python train.py --activation="reglu" --bias="none" --lr=0.00105 --doc_mask=true --steps=6893
Each number is 500 + 40 x the weight over its row's rms, rounded and kept within 0 to 999. Layers, rows and columns count from 0. Numbers have three digits each. The size before them is the row's rms in percent of the matrix's.

# layer 4 MLP gate, 1024x384, rms 0.0405, rows 141-155, columns 256-319
097:509411526522518475482521456467493427526480485529506418508504454472501481457488458474491544470471531539535546464500575391550510435520469472504481482527545548489439533516597514555484544582524535
101:529435558465539501476530403563515483539474469512542529577452502497467486525473455493421539509399525509495495441542496436480551549417504519554474459522463533509456528437477513536469521528459497
106:488523532480544468449432497469525477539467554537512491494492513490517495454541568514539428497491497503514482539511507477451463494471519502562562483562481553483425525463563465504510486577484413
099:518432545450501443463454500471524473443422548525506537575409494502457508513604473510511456534554527570491520465460473525445486469466473462445482455553503473467539545521526490561453535445492436
096:599535579504435481556441478523462486518508557577524539483503509563547429458435458488571506438467508525537565528481458519507428512490553543422496513465507505481431539481550514533410514485504567
101:543437505504549558533534486486454527517560408509552558480468482531534510436516549422490537488477521496515500513563467602511505505517489508508503539453456437525526493435552506482490518551559462
107:536456571409509431471481461516462502518468491471535498560510560488461456548536500501547499497517423456625480486499491502468518451508540558451466470556494547512430556452519470491527550520496468
097:458507511494462518563466513564501460478535539510467444388490496498487488491477486522510564391457483478472502431502548508497472566484530540429598516515460478503488360459541474491540495508537524
095:529504564462497527528461570404441473484431472532492546498541477443523530509493518480554483492503492514535457480587477512474521487509502504552470554462504426487506518521486517442450515500566495
101:488433488436510511447520496475523494495483539526504544531489441436475466458569580483500543460507571413453491593534453483475526461520547527495506545482521515453555461514487530436496527533540486
104:521472472419510443462468553464447490493527438462500519520467493560492450509560432478537536439462541450441508510463524541484456572485469462431509452575439520532441524521494461494548511494541468
098:571482480561569560468550530445410483521460533545526494553587465436551469476499532490468492602459488456408555464494520520493445535599570529562521478442522553538474468449495521504457504547526507
099:529466518521416473531488463547477468506443460565581489584509561520531467444461459521488415481528549560462433439493447469527480505487551511527497506577565553496492490534492530506513549545490574
099:480492544511566458526526504443526482556439477602447527547463457478544514423556467495552510573562477556424539492464540493528493490426499535448477459524540493474492514484496464466546491575497535
100:501567569513514520564457495473489399431434558496507495485454535492531458460470548435501412501555467495454508564542521558496496480489525502475543531557431485456491493481533498457441517448468492
# layer 4 MLP up, 1024x384, rms 0.0399, rows 141-154, columns 256-319
097:497480483425511455550525492495453492553515417633500560539509496471512463514473392489537559505518567546450520456559528490545472467524498511521537512485559542570498461458497573599507618525458528
100:559538513570467508520554534490479466536490514498405517500580471566483464458432493483467506505480461434486458558525554507516438526497507496515493540472450519543535468531468555519493489505525485
107:510552480497455473581456444445423552522475572531498615513543537578476462502583520445430455518488446474443503462556569522538480550491480536519541549482528546470463563510552504519453492496424571
098:486522485586469537546494565475557513489562512541405503457535440518518529576481470510485526531518517511495422503484503515533483556519486472544441447523523464446529466531504536550503503515520489
095:471523425488495541574489517536531427524503492539422510394476521577455521465451574466535586500475456545531473508538547544488488511548478444552510513560553521481501460514519529458502415498532456
098:440457466469488427491494535450515524458573475493507528592553517531420523477455511506573469499476497562421482510436520485544525477459501508517501526537476467535521549488544519527547459552478486
105:487520471508507439556500482484519514503571512465541498553569540501527429448498516505496507564573501484526471539503574519534564505519481505439427492474537484478513506486564445560543481462446474
093:559462495586593504513464523485506487435468513512543514440524471474555512497451515543475430484496530522506523481498468499537417476464535427497432494488421514527488537485616554527525492520505565
092:480450437478405528491509560528508471534506486489498522439454494560452451446463468501526492523543507535541460567480449465504478622461532471559461463482552514526465505537527547498473570504510573
100:511481504404471489483498528488464467427485535463557504542534478536507494537484477559523479518496531515530448465469552496439353484449461426536577528554507459555484481460521479522496449490494429
107:516525492474449441523452449472492520540492533533447493485495547485509559539548491496488513454507470502459505493502454480515454470614479456492518506444480543469419540517511533504548545429470499
095:477489430511553404530435513469559481518488504505518515387505445454593496536455540490514464430503423451528538555587483442512439480538525532529493560520483552549473445483449513507552493530472493
097:462511557558469506563499530468482481508430481532503515446433505477537518523478543484532583455512446526511498448442539444609463513479396504479486441516542569505494531488481531504466543564496458
097:479536486519513554494530484507501533527538507481458514506570475514434513520541507500484464506527467480465549488511495475458501537545423554550497517411455460502513558434478545516508521526508550
# layer 4 MLP down (transposed), 1024x384, rms 0.0386, rows 141-154, columns 256-319
098:510594463575501573506468507484452442518459575389550462469503461451495518563562553523462489513540549461511479478472494533488492461496433497493547535421489541520528491510552486459534510537479468
100:514506570510574496518484497575479471518498437518488541441540471488485523501460498536474471521575496502532455498536464405468524470506479486431504510545469526533553595530513431526463439542497511
104:526470534481527483446512473512529516512459538482479484477555500496452472464520488432468516520495519509463509482541462550520452495539524444443487506449560471454494440518546520541514540505529515
100:480513484505528504509471504549519522502448492444516481541440485425509472528478486514467439568536557466588446469513535507465544544462483503530482545469511501461462511574522466562591526461512450
095:538464586505367529516509533531550576469465551502521515535527485472498523499575388515441493483503492519499459534406475461486469570479528564454459502467582493482530499545515498500502447517438481
099:435576453579510486458467496452527476473542485456491538453441526504528470495580527480517472517433486511493482464542465502476549522557535487529510449509529459547501477499605501462428486504562538
111:526506493510462497527448535486447464548542504470503527444453467448545469494485588483532456509449405523552536482513509458569465505473584466440523500498510453522442458553485566526566517498458508
093:519589521505465460475471529557481429566533564562531408492436561503516492512431431524463486396514585476465506467481557500494493442491523516542539464461475452454475433614464567540471499414551466
094:486570541485474443491558461499525473469553526523435483485492478468511489470512524491544524471550437525499416485508483496463453466549533470579484508499437545469444464551520499478510475510543469
098:470474566507533516510482498498479481575513476584529519539506436496477499456492556499471476494485433519490533471513483423421472569511501546546529430497504508485466454539490566546410513452538513
107:504478522517510509516587473562488522537472448469496464553477457480523500464528435463488476531506490542504493496499487470509453467474518486498411610510497450468495484495546538561573471490465449
098:539473539467463531537481452487489543528435582501466480481537480570497517451469582423472490421497512500496471476489473470427522467480487478542539470582479505505485505539457544523572508459455542
098:501497506551488531494508503498415510423474530443530555469557515533547484378521502434456495503481549641476477589485499481499482522514426409430532480465504478516544508499428567466447532530506503
099:423457505575459504469507522499580468501531485512548520424513509486487509502486447517461522474453495517465466490494504563517513502437515541509477558480539429487451503479423513551453530431427527